config.toml
head_dim = 32
init_std_qkv = 0.0297
init_std_o = 0.0369
init_std_down = 0.0426
lr = 0.00827
lr_head = 0.00363
final_lr_fraction = 0.0
Each number is 128 + 24 x the weight over its row's rms, rounded and kept within 0 to 255. Layers, rows and columns count from 0. Numbers have three digits each. The size before them is the row's rms in percent of the matrix's.

# layer 9 MLP up, 1024x256, rms 0.0429, rows 324-374, columns 0-127
105:126110122145118097142158163166136138177109107132111134115134097121141144142093125107131145156103122118113144136181104139132164126111081119104163113096119148102171115199146127123124136139129147101113125158102134154103122158139105124140113109158134176129102124113107159154137113109101104073159095174121131159107119168145150105138099170130109168104130123142174120126145113128133149141107
101:149103083124143107113103129155151105088154202134134145162143173111153120180175150122086121145123167136106097095080098127088116091130136135131115110112161159158170110131113093091141174108110141126140121117104144149105100134123080121117148141136147120199158138129127111144200131116137168136106111134179148130139130137122097110099129124152148145122149113127143125184074099119118130154092
101:130091098115095164128141158111147108097108161130149171114158105121095124125166155140107147140103111172142087117113129124099103120110126128084101104090134101140134165121120111153185120110153137114088137124136170148109087130112098127169112120118130114124125125076176084161104131133181145095122131107103102127161141117080133126131158124141138126055115153185129115117132113119125125101127
093:128101132167124103115160168071145115165120148131137122155119162161106136171138131134130111150140144152138111158146114133115129149148152145152101121118159113128133190137171118101087147176114198145110119128109140095129097089162127128168162141084133122138138143098112098134129136130133167130142119114121168127128130146119130160089174106121111144102149108165124170118139110133117105104125
105:155116158086080147106111147139112141089170105173130138117148136160141113126132086140121094091135144136096108107111088147104131114119131146156139120131147147126171158107107137109089127157132138085113132142157161167113120127089121127163134117132126167095145106138101175106085134119168140088051117116199145140117151130078103131152128151102113099106088084175131165096122133163129110177109
103:105139096087142150109138156126111139136128150098142170100070086106140102134127164090133063167094150148126112114123144138130137110151111116122118096103123115148109169117124130099075119110133100130097090146105093134145132123155098103140128101095185085107145160131131131129139123123147101161120134121113142148095126135145128129146124124166111122153086173145099127106081164117150137120159
099:134125147166098145103109191143106131093126136092155105148123118117159134142161132121144127112125104166113128110124118117121115150163108116109126142116125130116093146180131129103131150093084139119148112098127128112135177116079134133149127154131146135132130171143154128123133192115123162151098126149100139108154122170158111151124133099121176121194111120169145140089119124164126094104110
103:096151184110118128153128159133154144134120120136145156147153131137120108089165128162099129141145152136127118129106129084157175124107132095123139123110122134163161122132113122176121182150150160112145128132139110140122112125123130114141143136100123124152131137124139157111088129100173104145147125093127118104102082171073144155085121121124095159124151160113129151126122148155158109162139
102:151129131157133154141130112117089105128117156126099134137116121143145111078130129145114143150118132105088119129157099161141161137154108142123163136142072150123136084131140093164142084161088136101136105133135132125123105108139130141141118118108181107136133093132123137150131139137156118085117144117116132093132153122123130146144164056144144082140101148092123163098157138121136100099152
107:101128139153106140108141112132106118182172135140091080085118092095127111095157142146113135142143142108123102125134148108097115127144168115114144140126144138150181114072101136106098111192137112130146108105121126150127110132140131158131103087131112149122125123108097178125122114173156145140112136134094140087119112120140140130150155127174148149081140140125135126102136128142135136089054
106:161126098137156152094120163130141122140159141103159172125121103145089125112131142133094158109074125151137151109144110130130097125131112117106104161173100119156157141181131131126124116081109125109132145111085141131149143118141102097113136126151150123087135142122098113096152143145196109159180156128137127117137145127150110143141152145096152161110102138161136127141087163143134107113108
101:142157158151157181126106115129094112144101137158123133148126121098132087128121108148114136172112148148169126152082133112130149153132156157112149096142076113165146129106140131148143086126137132126162105080112163153121139111122121152151114105151089128148139157156120133107119088130093127121149128108121129147143151106102123132143165112140087162191155109110136076104140103147154101125106
095:135138121164116113129114160132117155115165152115156131165142118156150100164114137082116112129150147134095141156126104109149125122079147103145175125100119131111113108117139095131167127143116130136116119114140176137102132138139098149112124196088132157140102117131155157182135114101127078147119175127136123141134139097135119126152097083113130139156100164113115143144126164152131139114145
097:114126108117102128146108135167094104137104126128139162119164148132127141128156142176129094118123150124145102111139120096119128110120144129132128088127171135141122126140144166133091121115139144150114150119137088118081166203094116096091061144122135108141129173117171115119077150150127070086143140121105155126119112155166160116135101115103122133099133102157135127135138172124127175161133
097:114130147134101151124162133077159136204139113135137100126169180128086116104145125109144124127170146182118116170128145128113098120077108146098169150111132143156162137145142091076107081108123081117171111128124103093147124126136154109124107126115101135145152164115113118128114142106085136140184151135095122063104099129149088143137082118070098134113113147120159143152139168169090119134107
103:135099154121090106102141139123158142134105120117111106113109131156123181165152133144127075139091120091132102147108101184105122101134137148146170155137132119095108086135108110122139153101160153152098134134120118162127137157161164094106120110093079125125103121116082129140096122106151140129118130162127100122145153137144198156108113169116155151108086123119132119152115111153116103149153
103:151153116176148141170096171111099141154106110085110127097174126154124097152074098136117127105140132150148129137112119125176105143131112106111150116124101131124080141121182097105128124093154114136141087091152129131155141126122138116089142129149074179100124128101126145144116063104108158138111141178085117135154141147130096096105112140135109106113103144145117122126151102122130073121158
099:139123109112149123123120146147181089120103138149108143162129143132134140169113095130145107113119123091125107142103132178181160139119136134144124161180151144168166147120127161131152120106154133099137123169193166116158126146111151123074112142122101159143156146096096125123116129162158153135103134093092098181165142159085106119108104126154133122099132139110107092137099092075144076097131
099:115168110131146147165100119093120148122095139131148127132127150110169114136127122099105157102153178136177116107158126105153123125077202135083173143128119109120106150118148103150123107113101130143145132120142171134085156164141128099110148126153092126131123147144130156114116135162132110125092110131081111115149126135146096172152108129146142103143067154147134129103096146123123119135156
105:135114146112123123158153122110095120115109168101140102128127120103118131130176131086121131105139164149131121107177139086141096113177138110135124163111149150136144164156123141107091132146114140135127128114131110099087134109091150082096117099134123115138155117110106133119121128160143138167163135096151136117130126122152146127102117132102098152104107104093144136132119131097138177156147
097:123108139177148164106159145115143146147131123118091162093101091159164125117125162141135103121103159179130122084147081150104103109104135136154130153074100142158154123128164114168090146126126114139146130142100105154096110157135124125120116122156105095120118102117079141116102102100117141087132119110135110141088120146130143104092107102118100161126132137126131103129088131163140129118111
100:121161154129112106157057109126119093127157104126131116150132143122137124165123113114152143125132127128100107153121115165072156167094133131110109096098141109120112117147142142092147126111156099148145113117148136151139144154129138139137154100097094183109128121132149144128182099125170096161096151175145115099133131068144101172116122148121108144110076144121153121093108126106143141149106
103:134134137142120137124146140091140148143133096099108086101113113142127126145117138143164118143111154080143115107116173091139120111147134161107150150141119099105093166159144123132087106159133144117092164142139135156159158153128131115197115069079121149117121142130103121124148096128111107124119092140146118141104111190138177127163110124098107152145138143107120112150127143106132130115142
107:114160134135112109159082143091162140076114098079110140134119144119132151176156123171118112151150110153109133172122169109147094137134144107137153109134124148109113114076152201144119146117103133177152156083114174144159109117142088147120128121111167098129087124133133110173162102135148122155126140146133157119131128136121117084120122096137086105124138099126128118109099165116075137115160
099:127123095146129135126117151147140105174122134133156101126121114107104120158151105145147102134089113114100144125165110148158143093097119134096123135138143147137090174165125089177099186122116120137142109128167121071165141134152096122118137112132141129130120123114102161151162140160158099148138155127160094179164117153162127130149156113131122170080082143115159119146148147180147102105113
107:062104169172149113163105107129135159111145124130142119143138137105137089108119149115148092139122137103149130136065156137119120162163136123129115116145128155150131153152105098150166140107132156126085136135139136126114116103120121131135132122150112148096140135145085104118155121089140161146095098146105113155113114139129148119153108138082060170131148089106127139155168123110122136106136
100:130094139114119139120147166130108166120148144080112189138101101160118104143132157127109115108114087120148072144104142125147125139123099148153096176114153106099140152134154148134115141153103165153108122106126136103109119140118121151122104137125087162157150104122086094137123112156174128156164102194126110157135085089163120140144127157137168090163167102156129100129125125142088133103101
091:179131114162099101166148092152151133123153154117136113122158160119102143152117103128116106117120094106142105126155101139105091116077144115178096089079189124155123139148118154107123129115144135097119139141122120144138100137147143140110141134144121130119139133130120108151121113098117150104160112076135106144124081138138140111119124147147119097127129098124107108134159093098082126155176
097:111137169099129136123137084137147148133141162108129111107093132122139092089113122130148125148128143126144075117113113103095172127158147132137141151201134158100177146117131100129082133137101112151151097139121133128167095137106116141145150129133144128158145112128086141107161149152119103143086098185175129116099104174124138113138110153117139153175108152124139124136134165115117124176182
107:154117147111131126171115151138144131104108142122119141138130125095167108146120133150114145121139126117141118149140139117110149092126135181084103162128087109117154095142128092199133094112130123146119147100096127153130153117158124130151096125119122150150098120167092134105161090126123106137089127135109106112106138104117148119153085175120163120115100135146117094114086114105148075102111
097:149134141115121094180160129123120190114137156126097148130101131116124145094140169141101143161131132108105094145083094096079165147122122139150099127133122166163123139126125170139124124136119162152124164117100105148120075153114111116081123140100123158133115118116154175118112168095121153136134105117103092100157141139143104155095073109125106108105133124139130113109129107107134114117152
091:097095177176127148145138122158136150134141090118109135100136101108144169124134147121106085148172095088174121116083118102137116067112123141143144132139146172166092104102158122129170163142164140136151141099093123143144136154108111135162128125151103090093108119098105161118106086124172127139136169128112111117125150124129098112101161151133164150119119136119173111131177106160121112141149
097:099134118129101162176141127149103117175107115120146118144158127108085148150130108148161122129134123141119101136126149143067109153094155089121142143118125113145114149118153128125108116104152116140173151093125113147114168119120096132099155156155125086146139137109108165125108081169178137133120133134149121075125164124133121111100100158093108133093129141156149124159090140184180169131146
098:128109151135119126160119144145131120123087125142115097148169102091139156106128101108149145120150116138144177133144094157131105111183132109129124174164116120158098118088172100113138127105117165181112124125142157173114099152089098122176114130110141142136121146136152098159117110119144141145108147077107105154122109094144149093150140173094154090099102099145122127167111129112118133098103
105:129137126141094144105164127097142135099149155124143138121107067117101152138131183116149118126191125143143127140149155125109124132141113117129147120142101163130074134110127115134126108032085116157162151119131123109145138116153177092101102103108166089154156089116127127143115152108157148158098089123132127155108095122123163159153145091107142166134087127170152116123117100104127145114141
098:125107094146143133162149129119111131119077128104115138109144163130125111122100132163089094146106117147120098115103151109145167154138108117128116092126112136108153163127132128120089107083115107111138153145129140101050108138169115098124176127113120145128110151124053127110079109141149087143161095131067114137099075149120105106119104155144120114152124105100131137132125167142124122070148
102:152128205109137138130077160169088171115137118111145136145114108108120100129129120111177102127150138183131121138120134148114142127082117141169099135142118151174121120082098104140094104101128105128135128127190107104116137070159134152130119138085133073143144152108155125113113137127145101116101123158147092115136126127160111152125146150152088129096136160157107138142084101145123137128116
104:144046107105120140123094125117134131109137125125162161113116127143148108166138177121166108130168164121135144155151113130147136107097107120134138123117161133104128154134151140127108130162149117179137097143121087194119098144114130100137130153120149146114111172104126107128153119142109132128134113121133090091128147125102110110106119109137150133150128148122126106112110131153090157129167
106:120180153135090092132102154134127141141133137133129101120137147104135125126116139136148114137096086188117107116142124145135155137081130113114074164101153182128127090115132084125115116120161107087116146102098154138158097148173103081158122105129064088102180127139118112087104135122163138108136118105170119120123110155150112113112120132113128125118154111132120103148127120109144157157145
102:150167155152143169126143113121138132119143137114129115119136145145140115121147160170118126134107113095140098122140155115101100143142108120174093135123104126084092128153121105099167177109103158115168113084141140121114132145147070121125120106099142134152138136129102102139126156140161144166129080126114158109167164122177119121133150140168157119129131095119148146127127119170099069108111
105:113122117124100128114138090125135140128136132112075142124083125128139127099187102144144117118109160180146162155114151160148141108122119130116103140064151135119161126166121126104158159145156080113108163155089119133115123083126141162111108118136092107127083161154116125131109097133178143146088149122098120121126072106106124109152100153125135158109117159078172116126120134111136193062147
102:110189137122142107114162087127126160096124147125142109138093139107091115128115116132119134102141118165169140151117121118145121130089172133106097158109159145096110123107086089153099114116127121146137153134145131159101171140146132115113165094155142136104104146130121135136144085131115148116074130119077079116111150133133153164144161113115132162120128178150124164144127111094117130158115
096:104125126099104129151150125137141154115123106126162181118153132105091162122145131121092157113135171092121147128152081099128146121139127090168157098133110165147137142151125105132136153149165134145087085103138124102157110121175188127157129150125091157127144152209116165150129167140151124142130100109126137144117127136097152116095091105165124174125144113115161129112117136124136093106130
109:088143147109165122123139145143145087148105152144132131179138123107143120147145108129123150145111123115101160107082094159128150097135115181140094134087152155119148113125101148124137094145148169084080123161125116146082107128106105149145196113193096152166113124120138070130107105147124117076111148133108115131148134119113128107119085125110152113103137162092070109170143125125164119145114
097:116121098154106114133170179077136136131132102164129135147130107139141146121136128119107105148125155124116159151126116115129137107122079085194123151144114145124112111096130096140164137145151119173159090096101080117145133117099142135129099145087177114113133139127135117139184081108145161171136114096129127096136112115128119186120135118152147129104102133140108134082151117120128119095092
098:110162112120147115095094149164136140113092148097146152150085151140122109125121118113098108125100167115117108157133122110101106158137087131125126149124138144153157159120132155139095192063116120105111120120108128125142159140152153155126069090109129104111153143122078098122124093131144145114124133110104146149141149116119068122129139123113160125156145175108144111143100153107088121120120
104:168095100107137105135107126183155118132122175108127149125135146159147128143136187131122175122126150124089153087116136130142148149122074088168090137105143147072164160086131116122089134140178132169143110141099143145169102127133152143141119116079120115081111127118123122103116080133132141138100099179146106154144167146150111138070107110126137113141128124105136118113120135115138161124082
104:168171140133129110108069095173168108123123122147126122175174083136091123121089113199097154107146133088143139111128080128121123142121111098123108157100107150074118136092139161126175113153110124119146168132122136163149114117140149170104171145126112166067109138155165121132138151147137159174096124145151150096186091104157128140108147124126117127127119123112143117088119119142165088121159
097:133105130132176129098101140130093125105104132143099102100131117136086109174107092148144123153145124137099157127137117130097117126134135123169162134124136123148153074151116143138107158132159164117095173163130145145147102166104120110130147095144110160130120109138147064146102145155115108109154146124126140151141140126153152102094153116139135115131104175144143138127126148162123119133107
096:143105118146134135140129129070107156103147102152128139135145118105115143095099125127094134098153111146115119116103181118129093119095125123126126152146106098122104094128127098136141129167154170104115143113146118148100139150143183098181107101116120140112105117165160141168108108148100087126137179132131112104147087134131064128146114100123102154101118120156104125129116105119116164166162
099:123124141145168135115098125090102139119134128150152145122123104156088129141127118114157168142129172162136173103149132187117154083124158117133164110096121091144135153111100135076149085114110144116168089121140106130164134146145123139159144087137138068095126156154164148102127125157118168154075145108170137141104140118135099094103122123163148119101124089148128140154098117163148126172125